Weights of a small GPT-style language model, trained from scratch on English Wikipedia: embeddings untied during training.
Each number is 128 + 24 x the weight over its row's rms, rounded and kept within 0 to 255. Layers, rows and columns count from 0. Numbers have three digits each. The size before them is the row's rms in percent of the matrix's.

# layer 4 MLP down (transposed), 3072x768, rms 0.0298, rows 2858-2998, columns 96-143
109:168106084067106143108115132147146155097125121129121129082125108131132129130157139129114141085137177109127102145142146086125132085126145136157110
101:109156144124128118129149059124108106122132134150128126135135133130152102109155098147120141091157121147121129130140144140099116141157101145149096
108:119153107124087115085131124128122135169131140109107093086113125121080167148103127137165122113120096141149131145140078133109139133125161123107159
094:092150074094076087115136105142096141113072107109115155129162138096160115128147112164126152134080095137107121144119112150122171090173108129133147
091:097143159126078129108098112147121116131105132156125175104176121123138121116130140128114116090151086093136168076100131146177177170164155157101149
112:130138147114109087105139169109114112122148171156130160088120148184156159143087135087110125122126175178165128132112150115172118186121103126165112
096:128084122148100141136162125084100102182103134114110099129142127085128068099134179117104098159149100127140096122107077118141125134136108145136107
100:152097113133123111107114148122152116134149080131093138114142128146109163090152158100133137126128143130150114097128147144145163133124117141148154
091:082134149077102134117116139120115137131149197151152108114149152169120113100155113102103096121166138132137125146079090132149126119063149146125105
098:170144159127122137173170147110117111114164158161115141146104127143122146120132120147100102136129105131109142137134136115132136102154063129154163
092:148129146145081076138127115115141129143123151153133110131134137121158159149086090116134136120116132158140163073119175123125146134106090159115157
095:111083126138098118125113134129125104168167129106128117091145125148140154137150148141147131137149109142163072080165138137154166149116091161146143
113:131113110077189176132173128140181162142115174124135165123155149154077145152102118104118114120138126086145114141113095129145130165112130140141166
104:135093149127158162123164105119168154099095142115148164112124116082099106091099135078140164176127122147160147133095135093135156110107146095134135
091:130139113152106139116112085122114103163175098099129139150144161102132155125122115127123109115128152165125107124104147146109151109156081180147166
098:173138097120134137128155109121124115143097128148100096141151100149114095106155174129140069104154125115150120121122139132138130115111104119102095
111:145082085138132160088124110142128148109151160094114108115166190120104149163111133131154171139123097120073112138129141165139164108142087111168142
107:131126116159108106088148147099133124153134118142114160149128166104112143167128136140161093120143100112164107158143132142161080128114126152149130
093:162096108132077144095127144081124092135115165110133124176190147116156109122134136129139105129120131117064096157108137110110146150166095097125134
094:118100140174178154120152143160132128135165136117094126140161147100168173164152129114154110119152094099160120097111165133137099081126125110125134
105:149155132132191168084154101122170159125141146158199130165137158089116075148092145138099132126157112116119087132128067103131149137062125128104124
108:138123126110146143123077132124154171138132117174098165164102103103079114110115095159109158120115139164174130131135149107123118121100136127125120
093:171162166112062159124145156154098119163157170101136088148133123133126089137140109132084165117154127107105140128102148088163146103158135083142070
111:144159133136161093106103141123126131096130120152152126128151121154150120097118118159105134086115125144171083126141143107125152150131146131126141
094:155120159111127125154128140083090112130122120113144140113128118150142116152138113119127134167101107131154098128178127150131135154129150170176139
091:129132116127122130128121109117138121152124142065158113095113130158110107082170094116141137152145176117170166125091103161141127125085146135113114
113:100114174148137104116113147120130132131082112167134114139141146112138101117155136148136117165126137123143128133172141108123101145176083138144168
125:158143138098132099113100165142157132151113136139132122115126151136092128145125136114116118132136154127111101153114112104144132104135112090141124
098:122131128135125112102106125134156117094122109094113155135150119167147158072138164145109121126116202127138114127088145157135121141092109113124138
102:129126148106104155145115124137127133146161090105131151162108157126141153110097145122135146103136138138115123198135117119091117100124107120106137
105:154137115139130131099110169148102129153135098120150130160099108129120116135095105171135131115152148145113141135139162144108078073134113089107131
103:116167134134162159117121126126175123149140100135113120119112133165097115116159099110120060135161158181142096201127139144110146137060071146145130
102:163163155114071135160149136142105118125122104142106098125152137108127104154111131110053155130108153054107161110101094103105095141167122118129112
111:118164134176106116112120134129138120138120178122110099153140129136161164145104129132149105132128151105135124137167100119138098100129113111135140
088:154157106108126097137136094115133148125117139145108133117140097118148118134149137171130148121158155111120079124097194118139129110159113155126080
097:138089113116130122140105170119140145122118083122174094120127125117116099128143144090143103151122088102157117097119134137139160117103122139149134
095:159176105154131108105115085087093165148151123134136159153125172094134112150145143155098156108108131107139106140110103105141105130157114094118116
089:153150136169144110159095127139172127171087194080164149151137131135144132136136140104108088104104117149120161153118100133164126122162134120145114
106:148137136118104094144188138147101097110100133108170122096106094159149108118155151130175133149143152132125108142126111127085115143158129136079147
090:130112117126124137150159106123113143152130181124152135114126098156136130130120118103119101136094141109101152154084157141100136122184139142082148
108:114119165150130133146156135134135179099110148124135119129155154136133114103063115143140145156128113121131140090101142110083117154151146147103101
104:129102164112131149101120103112122123120134102126115122148112123107097075149157121142123117122134151169128127127116094145138116093136109154124146
094:158096092133114113124124144149124072160173106123121173160152103131162126105136141142131108147157079136139116132127104136129138138147144100143144
088:119103134086101130127117115073100123104116141143172173133125105171161120133124122135135117142134154145077142123175127166137169126118091153108120
095:100102136134126138144120084120154142161155147116126144131134159145119101082134125090085145114133126154137128116160156110144137120098098154106129
105:090134157109152134088148144134104105140163083159148145143135142125114178127154093122130138134168116117148141165120121132146112164110145128131104
090:133172179119137117138111147120175120103137150138129179107188143123092132146129104150123142109098133133123116150145130111145136158092115151110180
100:101123099151165152158127119077095129133118131097152162144123040104108179143130095152133131164081144169108073101104165155111119096099120118144173
088:143126096138110123127121124110136087157127087129092129151093114120151064135114143079117111110096173142121104146149107152139155155153108150163151
112:148139093165123121098118161131141105126082152108114089113145122111173143178118167134071127090132169091117113117142163137120149143144090158103125
099:131121149139128095140134099107120170120106131134156125144130152153118130100141139155088132099189117172099140132142091130164147162124144119149156
106:139121145099139145127104127127155139093123143108170114135126111123116119141119128126108103152185164142124114139145109152145184159128139108127114
102:114146132128131155112102121161176112109133146130149156137109156116114078178115121108131101147161125170106144104116139127104128111131156090129123
098:155126146118101132128142117134140118153142138132053151129138131155130126137137129136135145142140156099130114182111118144086062122096166160118131
109:136148117163133114104174093166115124123119104137139127121156141091128122095132122102139194136132084132158160111139120115111107128130141108113105
108:110127149110135174112079144119130131143151129142108130126105151105096160134118167104124147162148189147155128156120168134123133119129096121169123
098:170143176137132119150124208127152159157080140089105134122097126155150094124114109130132093145073139098114081141153101109138110103149092121169171
100:075136115097115104138126155087157177148127126136157101151125102126129117117146128105167146140133167054132073125142130089114091144099086139149102
089:145067101148173114110137138145092114129140128157142141190133139143133117137071108127190101125114117150171149168117136141137151100133102132103112
096:164144109124065126140088150119091115142160116091134109145125091109153156117155104116108134116118165144149129128151158091154121130120136130153112
108:119150095135117150107132123108117169163108137136135133141168149124177107107135129080123107127094102109138091112118103140159123138082125130134140
095:101144130146142096156092127146144124148141121101093126113112133174103201155140131126144153160138115153146085117118138105132090133080167087105182
103:112132109168168133148114077047100145126145157136153175126128159145120135151111105136173147130161150129115100148149180146177126125094119129140128
109:138154134116120095157125144139126128106121127092133134115106091113136116100126114115203121146101148125134114092087123104141145141116140171170156
105:120062150123178115135105135118143164126115124126119149170146137145119134144109105129117133128093152164113105110149205155124166132095120128147090
093:116122130176119126155143132127150154176149131127067152106105106170121111131116165104131082121120139126145105119136160138166109086121110117083148
096:113090181084124094083149099147122107112151141098132174131134153088108165151147117142119154090094087145113136161077125118134142143115094124139157
092:133150135137137163120115102111161120110168124119114110083144108138091101130138127168102138147110145118159123103126094159145116158104107184138145
099:172114137116140148128117116115104102146154136119124174125103144125139104127170103129098130126139135177161133129126132142113125168109111119160120
109:120120150141119104103115079096135101146114118173170158117124147159093087175121118069131129113107151126164121128130147163147147116130107125129112
097:113148091111131147116122133086114120098131054117170133101137121130149165104128155140115133154124110130165098181180183139138162136133132159152111
107:130094159164107115117111135108103090129076113109114123132132096123105070069118131088140114163109136129146129122137118137127119120132189138161128
112:203123117147144136162149118063102126098137132152172159120124113157120154142119162091112098102122104164110123136137151128126126156114131112119159
111:120114148131160147112072118099154118112125098113147105109136118115149079118125168116162096158155126156156083139114120123091175098139121112132160
097:073134129129137136090121121148117167154133142099154137154153123085155138102141134175117144125129166108075096168111116140150121114138137140142122
097:085111132134117158090120148084114166118119126131115180182126118125117133126132113134101081137144102154134075141164137131148095100066189146134119
085:117143105148140111167142145161154125099157125125125125108165124135132079130110138121147169162162124109128100139122110119129172148137118136126103
093:096156111098110093170112128101137167122113112128139137173163155104110102139141123132155171143087120111092097148130165183149124146110124091085140
088:130127155151111102139153153117164104158124115118148142134149137125087113200126124127109140151120116162104129128164144110112113142085119193149150
094:112124128095127130141174116108120139153128124112113142177106176101115162157149147167152122141156113142122110164163106133098122107106122148081135
091:139135131141086132134079109183177153132125125155117126128120131146149108165126138117136136139159109134133108150100103117129120149156137141120128
087:141157087145141107116158144153130150144095106143150148146141163142080125115172123122132156143142136122143091172135120146164126112127096157110122
092:137109134137140115151119125131125116099124143148136147120151138151118119159135123127104110149152194141120128128148145092119119142134101101113120
103:165144154114117142137149122123115143139119164128145123082106141060119113101109125131129123121140100092117123159135101111134123116174101131123149
101:127134134103142096154117108134130112133145122140159109129130145052111151081134171150146102117159134146105157105169131117150112149172147114119120
098:144113113115127108132115118114167154148129094118125096141147114116130140154145139128178135145108128127132136100146133176160127093072120130149136
109:077134110096163086110132096154170136134144147134168087136106073114122148119148110138123151123117170130129154132164132112117146115140102108176101
105:143087143106153120129133158103114143148103131074114102126105134144157136162107135108127138119066141099108086106140121114143132127074136124132183
087:145149163107111101128130097113111087147123154107130164130123079162141112149111146117091175134114147119127124105150132113129151156130101139136097
095:131102095127093103158117121081098092148116129118100126105118097156120120147128118099107121145141178153131152153102115146150112159151120119120121
102:153152130121104097102151127148147099161113118130146115141112124124111140121175146136122116128130118107158132131101124083161080143100157162130123
096:136133138103126150156147120142137122110113123138107116102133101120147109132141174147100121133162114117170152109138086167122130097087145133111130
088:099129112146124112112138161116108111141108154125126109104106075128100178079093130115156133157147124105135117124111089152161174114167094130109132
092:094081099144149114113140167171133097091138109141152171146147099124170117146141112177111156121122141154126100127069125102142124106135126160129096
095:106115139190137108124096085118148123098143155103154082105136100183135093138133122110142158108081128146150122122110107152136121135104098158174143
096:114170150172136171134097121090144111133147131126166141158080179128123134099110164133111116176120122101103112142115133101130122129106098137140117
123:149130148131118105117133191101113119125113136144107139143128085071162152139108138134094172131128145173152139113110102129121100091083121108154100
104:157124146116076092165138104153112112107137114103126129111141134134152128140114125164130072081116124148158121153173112088139106092107143112132118
088:094097110122079152144116125140139149144119106080158102145119146166121122131114130128151120115068108134183142116110088133129134127111140078106138
089:118127082125129106155110114094150139127110146119141126152130131106141141123133114101093112129093122095115115134085107140130137154130085138170108
096:116117120109148182108106129132166154128122170126152148113136126113144138101113136119152127131138134086105118110141111126110184135142085081149135
096:159130135131120138095136128142105158127133120135153174089180142148099124090156116132121117071132136127089133110126112155105149117103125113106140
095:121102177104115123164123135092139103059123128098127125138074128125162135155135106111113153094113133155139155111125109147114166187110132135176115
092:193139110128121123109132091140045088158121096119113100118096139134153103147102141074089112096104146111140140163109109136113148120154127139156169
105:148100130124148126128115102128079134157130153111113164145146134156109150135136129146138169151098167163104147122130126174093176109119113137131140
104:094119164075156132117170145081157135151126124151098130171070145124126121154176161113136115133134103141085113151180116180125124104138191122110118
108:116115126146111104103110099121104107159089160114131133091161133121096172115175116133075190133115120147166131128152155107143145113087122145149117
090:160128096088147129182094172116118112104152120124082169102122157121129167125145086146122092105097159119174122097093131175154112135121166116071082
106:102103085155146143119119098088099127151151140089106141101110119147129118167109177109101090140088116115150155105161147111149136081131118138157133
096:156137143126116144133153126124125114141091107117107137159194154124139083131105138123144159134075083107096120111093113131116101084109104133122148
103:147075135108100098113134120161103109130101085135088101118114145127109148112081099144090144109151109115123137135124131128158135153100185147112156
094:157125152178124084161094117114127124111172135126151144090130095130120134122134126159108155129091140167134147141140161141118133112124114178111121
094:095093129111127123113122132134136069154153145159146138142133115098156083100145106127167147102161131116141126100093125137139166159100160140158127
092:136105082096122148136083162147146133149080132165106074107110139140140131149139155135129116112138128112128138159101148144123145112113157120125124
100:144141099109090110129127129182125107140134179149123161117127143136133090133159169139062143150123100149104141126132133111154135111123116128119119
097:143129149169151139077142109124154128107131149139127130127159128169127126144116126113137103108156103097131142125165139113140129180137107142103095
104:102136148146115091116126158146131108097142160077101150110138120142109089145127148130112084133153135125121146089140114080131127109137158115067110
081:166106126161103114143157145095137129145095131141106116161161126129102111114150116156104092119131171174172108120174162125141084094123104119138151
110:178129080119147134144121143143139113148084129164145136135113110169089127142113131157123116162128110103124124130093131088156154135133103088125144
104:170123127084121125157111084153125137136100165115160134119115167076104116096116109102157148149124159151130118116155121137147167150140092146121182
103:173120145055135091147153108093148159136146108088115132094137122121163151130098130152175126092125132138102122161157123140128132142135143129140139
098:153132132105131135119118145126171142149110133136165094167122119145124137112104129076166107084123105194108149121125110124132180152165129143150106
091:123139096128111092163135081130127132105121093119134078173090157123134116166109168063098129121102110214163111140164139101130121140103094138083138
107:126148124145166129123130094151135153089170111110130141096145146133127122179115147150132133122151159140155122128135132111113135142102095100175166
108:147118140130132125163112128105120117120105108156142142081136097119126115112139117160115095095168099143137119141144135136139082168144147138075179
093:144120136100127112110093077153132144135162094128153107128091140148161119158143157123088122140140170174180109136151131118184137204159097158155092
105:133147138132154149099124123107127148146161115115146149142087128107103169093141151116152137154077106108152116165140151121158111150146142097128078
104:117160142090120117128106135161163136105120185113129090168113153121091146086136134165157105149164117124096163161095120120117156115124115140175109
100:126138114131106126150113166151172159174155160086135151117076156136099101113114118139175136134183177149118091133139147107098151136118108101163120
092:109087123065108153107139136156131152126148170174100125145112121134091096128114154092086116128114144114123089151160123111104119135148149076131121
090:112127119119150146105160135107154170122090137093096159096100134105155103112150114116113152095136147114143131136156151132132087130151141140116112
105:131115124188157127101149158147152136154150114162141155139133136144137145144092079128135117127108151159138100153131124146116124117158144111144115
100:165127127121098132130166126181132126127087074151096123148183137119140115124100089138086107120166169084115124123116109108093110114161159134135068
094:134154147145158148155097112138132126123113132121154131114080156152113123122152131146117148123125142155112134168141142145126153087164121113110116
090:092097110121167123128110135165145119112136101109121111124118143134102148124096112117133122103117140123145140136137150196152090122126107089141160
093:072122101131153152164100116118154177150130133111114151118096124104131153134157103134080128123145123098149123122133096124117175120114153122158142
102:134143172077139078105142135192147147118156135114124111087136152113111121137100165134100087117135155141126160160122170191153120097142110141108135
094:211174107118133109120083140129121077165125094131110111149107114139139085135120092126130125114122164139135126141134113139133107134101105154120140
090:187118145139156134136146114106115131096151115173109089147195148149134133145129126141133109143127116123151121175123120127116086171136111094151089
089:142169132117167151121184121120156108149123149095107149090125137150128090128164143128128139165100117177167110133159138148144070148111158102149155
091:131142115180146165124109085117085153166118115158127123134143102084165117116114110109151148151133134126096105167171149099103127105126131130059145
# layer 4 MLP up, 3072x768, rms 0.0333, rows 2859-2999, columns 96-143
110:150114144145132163142103097142146129108117131110104142119116103163139144118123124146160122153158129130102126133101100124088112141125116124179145
109:148112128151125133092123102161151136124113154102088085094143146142118158144070156144095108117124159139111154113153105135110138133111130138108149
098:139143124159151161129138083134113115097134140142128111123092177146118123123128102170140075147137123120154109135132132115154107120125156164119133
099:119110093123140122125159085146102055134120138118101126144119127146103078114093128123133118140111130109169113188123155117151098117167145147133108
110:140113067134080129115139107124145119119114133118149153141149122218097171139080098100165175135115127134133164115105158135120141143154175175166125
100:133143100109172129119146139163187122120153086124159120146116128134107113108122090119156113162096094139097134131123119132136107134130177148120110
098:144130117160152150110137148091136138138136111198116122135123140162136137114156092163123144125116146119117128109101141098141075137143095120099134
097:123110076135145162122128121124187122108069111121120108124132131131141147159088124125165106183162131126106160145145115092127111097153144160123153
101:121157064122170120071142104101131097127100113098125130124121131146123129144117154172122125134111126084164159171114141142109121097148135118127118
093:105144116129123139126141138118126139123136114110163098173115151161099149170117147132143130134168107098090108152130138127164143091122197130146083
100:103131110130124119094175147144102090129141111134116081154137083152120133136104144097160162144114109144152172149139129138120163158114194150113124
095:131144122088118120133179117137136106158122143147148131108073091106115134085051149122100119118139128106138147147058112121110126134123138155112154
101:100175067149148163119145081110156154152104162133170156142139134109123100105114162131157131153129079149160128144112102179184155097117156133126127
090:102116107110154134142086108099121138150141178123151171105077086114120090086129132131127122110099065121125132132123128126141125107117125078059115
102:120133133134121156124210164107133122140126111106102141098186157086076134147111097107151139112100081119166137120099147051133155134138148080114089
108:132110110102166133111148115141124096128159145164096130141124153104118096146123123123124107124087133131163158117098122150130139118150149125110096
100:121110137137154159125090095118148117139089112182135117155095134124135120141100104164162123154155162129111171115118137103146126127145141103090123
096:126103148166119118147182107139122112131135153127087152139097143102154106096093090125168121135148080132093112099137121092136074126195110110130108
100:103127159110098120153124136146141092121175129149129151102097131156139147091135153131149127108127134131152118173150155114139158151150158094189123
107:136152120146121166093135132069170116159074150125148110119132099112155121098120143118153146130143128157118158110117115122171144142130118140159108
106:112117117120165166119175166140127131118119147180109160139124160166095127099090140123151131134124168134087126150157113121105106127145130158129108
095:080099103135093140109123113093091141133147141165132135091124151142100144103142118102137112139121155123149109161118170167116094148115137127161153
104:111120077113129138138158108109136119107104154137172101156121128143105113111110121154157134157123099105137173121131113119152148141115152122177105
099:156104131123126142127147141177120116165132169166153107105128126088119141135152155157156128104127178130090154128145142110137144089126094107098143
095:149093139111089126165124140133084105127118101134141120152124088119130155148152140147117110123124163169137116137125123109123139139120142144104117
091:136076152118148132041181125131114110148135131106144126143123162095130093132093120164154127154158138128130132138149106099162114135148153133190136
101:114110137162112096122125184143110106165097096140110080128151136193135131147110148161182122114127118112113112160131145129132106119088084126101116
100:095116074145139139090122142103137146073085103148137109142107120121112103115106106086141112135161128156110133156075096146145131132105098099114137
101:155095136117131062103143151147143113119122128134165113155120151121146108165141169117146130153150122115136145145146122138153115133135146111207101
106:139116105124161119106145122084121172141136165067159081091115103182062112124112172154129135138121158127181139177098088089114155136114170120113135
099:110132134137142142130112154143130126122102163133091142167163138133104110100118079123093109122086121072101158122111119105121135125107159146122141
099:136138121135138119104130158144106115104089170135093131128141164155084103128148120118106103115168081136123119134113146125142108096160127095121111
106:133112101150111153129129137146130078096129144143130118143139121117131115127109113169129131157105118118109166181172170129152104105122159103135157
088:136109161149118139087127122129106109140101132125171137166075198149133164126126123146116099135148117115130121118128138102115130130071146175112175
100:158131150143110147144140096155112114137111124124121087110137137112107151180120113116115148156163169131133174107148096131116096121120148144120144
092:132111127126094166133140174167165092126125119087156117098059087124131123124105157100130096157112128154121142112115133124132164154115179165122150
094:129094136112109113132158134110135128131143078150099111080150126146102141148140099128145124115111163096138081113139135127092112069115134136161098
105:107144104133102157191139110153106072148120157156132091140133113109090124095118160165132088171183107183152102126134137166129147129130094120158102
094:151129122126133104123113160071093089133176150119126122132113167115172168156114127143104134104164116118135138091123129134119128104142108097147096
100:120123122119126096112131133127150120134149109131139125112125170136106146116115142163139109104117152136165157111086145124152126117090150136147152
107:103128100150118101118098119161142100156152145163156130110095139124131124106163110162140099132105081125110116117101174112160113106140116135103169
097:120142146135115093128145087098111094155154180121122110102122138118150115122096102126088134143136145132120122143093126139135147146155122119131091
095:108104132140143141091135142114123141129144154139143141133121163110111110115115121155127117135146128150127085153118094108155145105160141102145133
099:188156141104166161151104122120113118139101098160140155093128145139088170116137145127152123132155135123123135161087126138139074123158172128141141
099:161077103125147112152102140089135124153104126113089127099151158121143135104114152164120134085114131123100116122144141113136114067141135129082118
092:133102062182103152144144107145074155125150135102102135171154153130152130129129157099127111121161147125144148150104100146135130105165142131121101
103:127148120110136121089097138128097114114104160130096129167151131091111141139091114105115077099121154134071137134123158143134129123188142136171115
085:120111117106126148149121150089136133104144098115141226134148149154121126120114136150147160155127098148118123129149100121131125108105168101130127
101:112111087128100117116108184159129114152127136109162145146128096136119149163119171146174136092161177166107132144112148121123109159171120121143111
097:144117110165121179107133145100111105142114078134105114114115123130101103117096097138192110130142104116163134141122152092130151139169105120142146
103:127131096114149122077151120126126128116113130159174098147115108111148123147106176125145128163125124156052130157142147133172097145086108133157100
100:161125125136103081126116129142116102159145152125114141092078135114114155071104174132133143136135143138157133162073102130132102134117156103094108
104:135153141143154113119130162122152084131142122142086139126137118125097135143109138158124093122135119132126116148123124111124123127162133160128122
109:157139113128113153134125153140167145157145112084121154180159138146116109124137143115125119141137113121174202097123134140153141123108136172172152
102:153092075153099140154161101139100097181102116074129135150133082146164140124098106154097098130091128130120142127122144136141106108145151103128118
098:116155069122177164135144131131133135115087118159149140137137138127106121082126143141177168203150128070180148124127096151136124117134137117190151
098:158149111182137097141124101199123097122146145168139122131125135152100117151110123130134104102109141154135174126102126134110162106158140122121120
095:160110138088093146122123143082134149125104126115116106158122158134097100125171137116083106100117115099108085141143153118092138092130143146140106
101:150121094095125161135149119096110098103078144068161150114143128144124107111142139116108119139092105110129128152121127113143157115115104156141135
099:123140110156131155075179144097147144137088137075137176140103145167098110095131140099189109153156134139140128125081111130132139163078148134139095
100:155134111157115144072171113095125077118096109143151159174100091132102118119109112107128141129123143140124138138120122151145131128109124142138110
103:154119146136107120129146093165125115162081128159122149111117167111140157149143143157158103118142136165105146151120101177128128143146138145128155
097:157108143137107144125086141140121095140125133151109116129134157124103135131119156139111122121120118107126137138125124088131111093103119148117139
104:101090150135136138101129133180146140151102115136106140152097155114128139132131082114177119117120137076110169088137169085160111134119091138122113
099:141136149106115139111135101107163122135134133133136103162142094119127114107128127137142122137129158140130118169147149122139123102134112120147119
101:091104041119116118151147111098152117157130113138138125096136122116137134157151172132137158158088149173145108145170098122109137158117108082115126
099:138141151100107131096146157121150090131096107097114134121090108150132135187116143136176087150156139112140138140138087106118094123102091139155115
101:138143095162107119148114132124148101161137148103112129113140131139126128140111173128117124168117071139076121136155138106093122183124111153099144
103:145097104095138152116147129064149114097101103135126197153136131115129126119095115119146160108106145096107101113123119122127168158154097163127119
094:141087146147126134107100105194156085131142109139107101120068130145120116132106128173118083145127177095082177093112075108127100124129095085092136
108:133165093120095151174171105118118135155057126103110126135108146103139139143129172112093116115117155145128138171101111149113118138160138122139107
101:149159095139126114125144146164195133173133102113096122133112140133132074103090138140158123146126145102121151120121161126132153131146115196125131
105:103144095115170128081057101163155117136109123121160139156129184115084124095098153146140094139090100152140127118153112131116149117122110088125105
100:161102146102110080134130130156142112132118150110098093149132136179101134123086134160104150167089112119115138155106152138100123144135102124133176
099:131156112156148139099156113163110152121168137120133131118148160130072135121137125147156140117096117118146184167103103145156105110143149093124118
090:134173117159109112108170127137134095158138159116124128131139126095093122128106140116135102109116130137154150110136143097133083153105139110143164
096:149099134125121188132167117080161089130123105139094111127085131143136136131108133097166108111099094097141181083117117104139106124100138146140120
091:134132124062138132118095109170106140099136115139123147149112100118147090108170136140157117152159100114124153122134116147096125154190155113161110
095:137123155159143124145101124181122130142083150125131142134150081131112159087099137142110138150132104119147151093106160155134149143137140135168091
095:124104059127158129122152122162155138111171101115098100120128124120114121124116146119114115143142131095115109130138085126115144143164095135170113
094:170140102113109125162116131132144098149123143114083144115098114110123097075118171122170152153167132117125166134120140103121121165173205136107166
096:098139135115118182117113149108170131125112128135145127113101099137112102130146105127158112152140123115182117163127131131161138136143182123112149
103:141102121107129109135115101143159138171095116084120115085114154101124146164133174155098138108158120162122140142132108124123100142130088124118147
100:129150109127115107131099144138123115111140127081160103154136118136111135136142133158065124131100163137081142081127112107144150098135147105160065
102:115123129097127148126118116157123092144124145164160098165111132152137125123126134156114140129091137128103119142122141139133151152115105124120127
106:104104076144106135119143137077149116108128093124161107157114126162148071104114151141125117112135141122121116176099137145128114084122131132152150
108:125118136133150112154151150156128123151144101126098111109107089116104128111072119129095099155129115120125150136118152129131108108133168100165116
092:083128083140182149092126134161118122126144131127142141156113121142141139121157130142132067140163111091125143171120131184140110114138148103108144
101:126122119119158144120134135095118141139167132143116150133163131125117101131098118127133112132119112101103116121140124120124159141097167155103100
102:102129134120157115089135093138150104162128103135152131164121165095091150137116107155147124121184147095141135080130134090135109124127118140146159
098:159142138142110090101121133180145098120073121137140131146113147133083131165091113123154125135094143161139144101145175118152137133095118131186089
090:094138158129159131133141127131155088175132180106170118131123160137144100138132162157149152082124139131158070186144116120142090177155128122089105
090:176164114106134144139103131096134149148113131131126106146105120154077178128122139135091138126115151140077150117146180111133123125151127123127149
098:099125109122142115094139137127133116155125137092137122123168164111070139132087122120145092118160144075156124135144155132116088135147125141107124
103:132126142100136140116150136124147123137134103165144156161128110138089161104131167111116150132152091125117138074133135114148131142126105082151075
109:092105159113127107128130145134140101176101115128116162167149154128120123116142174120098121144145095158173131176153104109135104101103118084102144
104:153095109125130142091152152093130130141134155159133133114112103111104121115153106154149128135135128183133161079098127142116107082132128089114119
094:140143145099141110151120121132138099117119122175124147126115114124101153166098112139121116141138097142130111130085181133223154093112092163155174
086:101129107135105141121152076121127122115140111123102150118172136131108125152142127153127143171119123123126142129127158104182079126127142135096125
100:101131111077095105121121154116156133122105099154127114154133110121093120088109181137124142105141128110103128085075129140154145150154120139095101
101:105128119149129127083117134142135097145127105143139145120129154152130141171126164110123150086087153157109144113126115067145090128100138159144101
101:123129131134141093125139119158133124141099086145142122112164131147182164138125100166130134123113177104071153143137175085175092151141125079126158
091:153101110120145090154095134121125088123102122134120153186120121078141181101129149104134127111164158144139125121171118150122141177127108117128127
107:158111102128118129176117123133123092138108151189113119153069152099071093113110121114114140138138177101100067110160129076173118127162109150167135
104:108143123131091101136090151134142122150144114167101146107138108182129127135095123128131110126129111134109149126093151118113086111160132132144096
107:105108158112106141106136113126120126137106106130085174166145121094119132087141164127117114129141111147112150116108124099123092146111112077123119
093:146101137091140101160201136087129130162105135161183116149080116140135088130120136177106130128139120157087122119147126140117087144132119164172138
107:121141141134151165145101164147132113094148153144131142102133098163147120132164146201096125099093160153177134169125144139153106088163120113124132
097:154105127124127126138112155132142120150110156160130120101119155086106153160144127156105132123117138162144080178122150100129159131152133106150121
100:139087142149146149102149135138136121189154096121148149120100115161158193075108146164139093114119162116133112132096100125119148107157146158137129
096:125094082118148112116117139138131106129114120123162140149113110127057136141148086122161120125143143100098140111140142115100157094102139128124119
091:164134123112114097109158130101127136104121127099106128130133134162073155151123121119116118126117135148114139134134118114123120073151087098139112
099:159139108108133121137126153143124127126136137142077091106153092165095173097119153136146133131131128144075163176103160127167125156149093112198132
102:132106117119165104127135150126162091161099133092118116118096100129136125142113154149162143149161157106132140162111168112125119123090100119144140
105:155078107123124164127196135123125110147112122155131169125130130096117116101113124142094142125114104151151118148119134125129069103130107182144122
106:194099120101097129135165181113127125163106150125099104140135143159146136145131122139149100117134126080126143126093127135107094141131097123145129
093:099138123106076140180139155119123068134174181132099123110133116142117116077111139114129128125097096108121148116070102084162124127121166148133140
085:177151116116124121115128107126132093140123081122148095099161155148111096146137156189178105139140121119157142141121136094139152116142147105163094
101:094092089129127150129177155146113123118114154123100068107146139131141144108111133101117144121102158129142144180094084128108146085135135124162122
101:143149105121167108102115153123187123127109130119111159097135094120142147134120166134098105186113123112097166101124148139181121127121141127117124
095:125133127156140138094110113125152111080150078106123167101151131102142121159068130143152091155161120100092096120133117114136122142102160114160150
091:143124140120134136108116126199133128151138097121110147148171115137115139127131103122162134148121104077109129117132119114141134108141141107174122
103:141060121099101148095151110124129096139115121142113121164132117104132180115142136165085103139162146159082112118131129164100091110127100130137148
105:192157138160145163128122139115150121153112143118184102140148171131121148137166128122111117134102123133087136106090094140137087129139114094170118
099:116131133106152144102100109099124132140096127129117144146154176148100159151122153112152151146158121133154131142120120183144117149123133135145123
105:068160157143102102108146165107133124144094110124139147114092159105126147115111175170135130128147083100112126143140109075127086147131156103140119
100:111158143131183161098097124113136155154135161107115151127133126132137176102093171116145146115119110091116112103134136131163151159097176149144088
098:143113118115101130096120123105162111129119124148085065159146165163126136111095104124136132099125097112130151115148151119141129171071129154128130
096:151141068116134083136108135125096094176121131087145099111130145148143134143135165137129101121163131149142171145123172152107103117134094106133132
102:113158050136175163114143092115105096129125144130136139145165146142134143102121138122127123137121165127151107174122149114125130093101129161124127
104:117108094147116132101136184160145131122130121112091138119136145088126186119121147143111123128151172145099118150131146135110143118131121108170104
101:094126110153102171124135121122116125131116143099137151174115145099087133101127126164104153129143098122125178144113119108102133135142148106105104
095:142087134096121130070157106150144109143128113084072178158124120106110122099141146130123104100137137147119133137138105150119104161091123115134118
095:114119194155114105151152142150121154173104145154171145114146136176147129152117136116115089145111134152058138143110118124138149168163085127136129
096:114070102151123138107195127141115096116119112155147116116115129163142165111134129139167132153112107149099160125123156162141104169126119112118120
102:139127120172070133123107151104114121131114087108125121143144119129171143114135149138133116144139120125111161122079105072130125146089127105111112
088:077132121126108155146149124146148151102134152114165121104134109113087146141127176144141148159142102109092134114124127094131100124157173079144133
102:134117128108121160125131136144158119123141130129108115128131174136090148118139147130109141109120148087103106129134129126095110170168166075133131
096:129083080102129087129152119148147095154087091207172110125137164145108119115087165185108146123150167109133118139163140134135117102154119169123140
095:098083138116119187102110117126127112131110124096127145109114171154112107124137141160111105168111111123154100183134080126129155183134142146160118
101:145127142118122157150146128084104133165106156083160151126121178111119112139117133123136097137149108137144118123139124099115161166116123099128118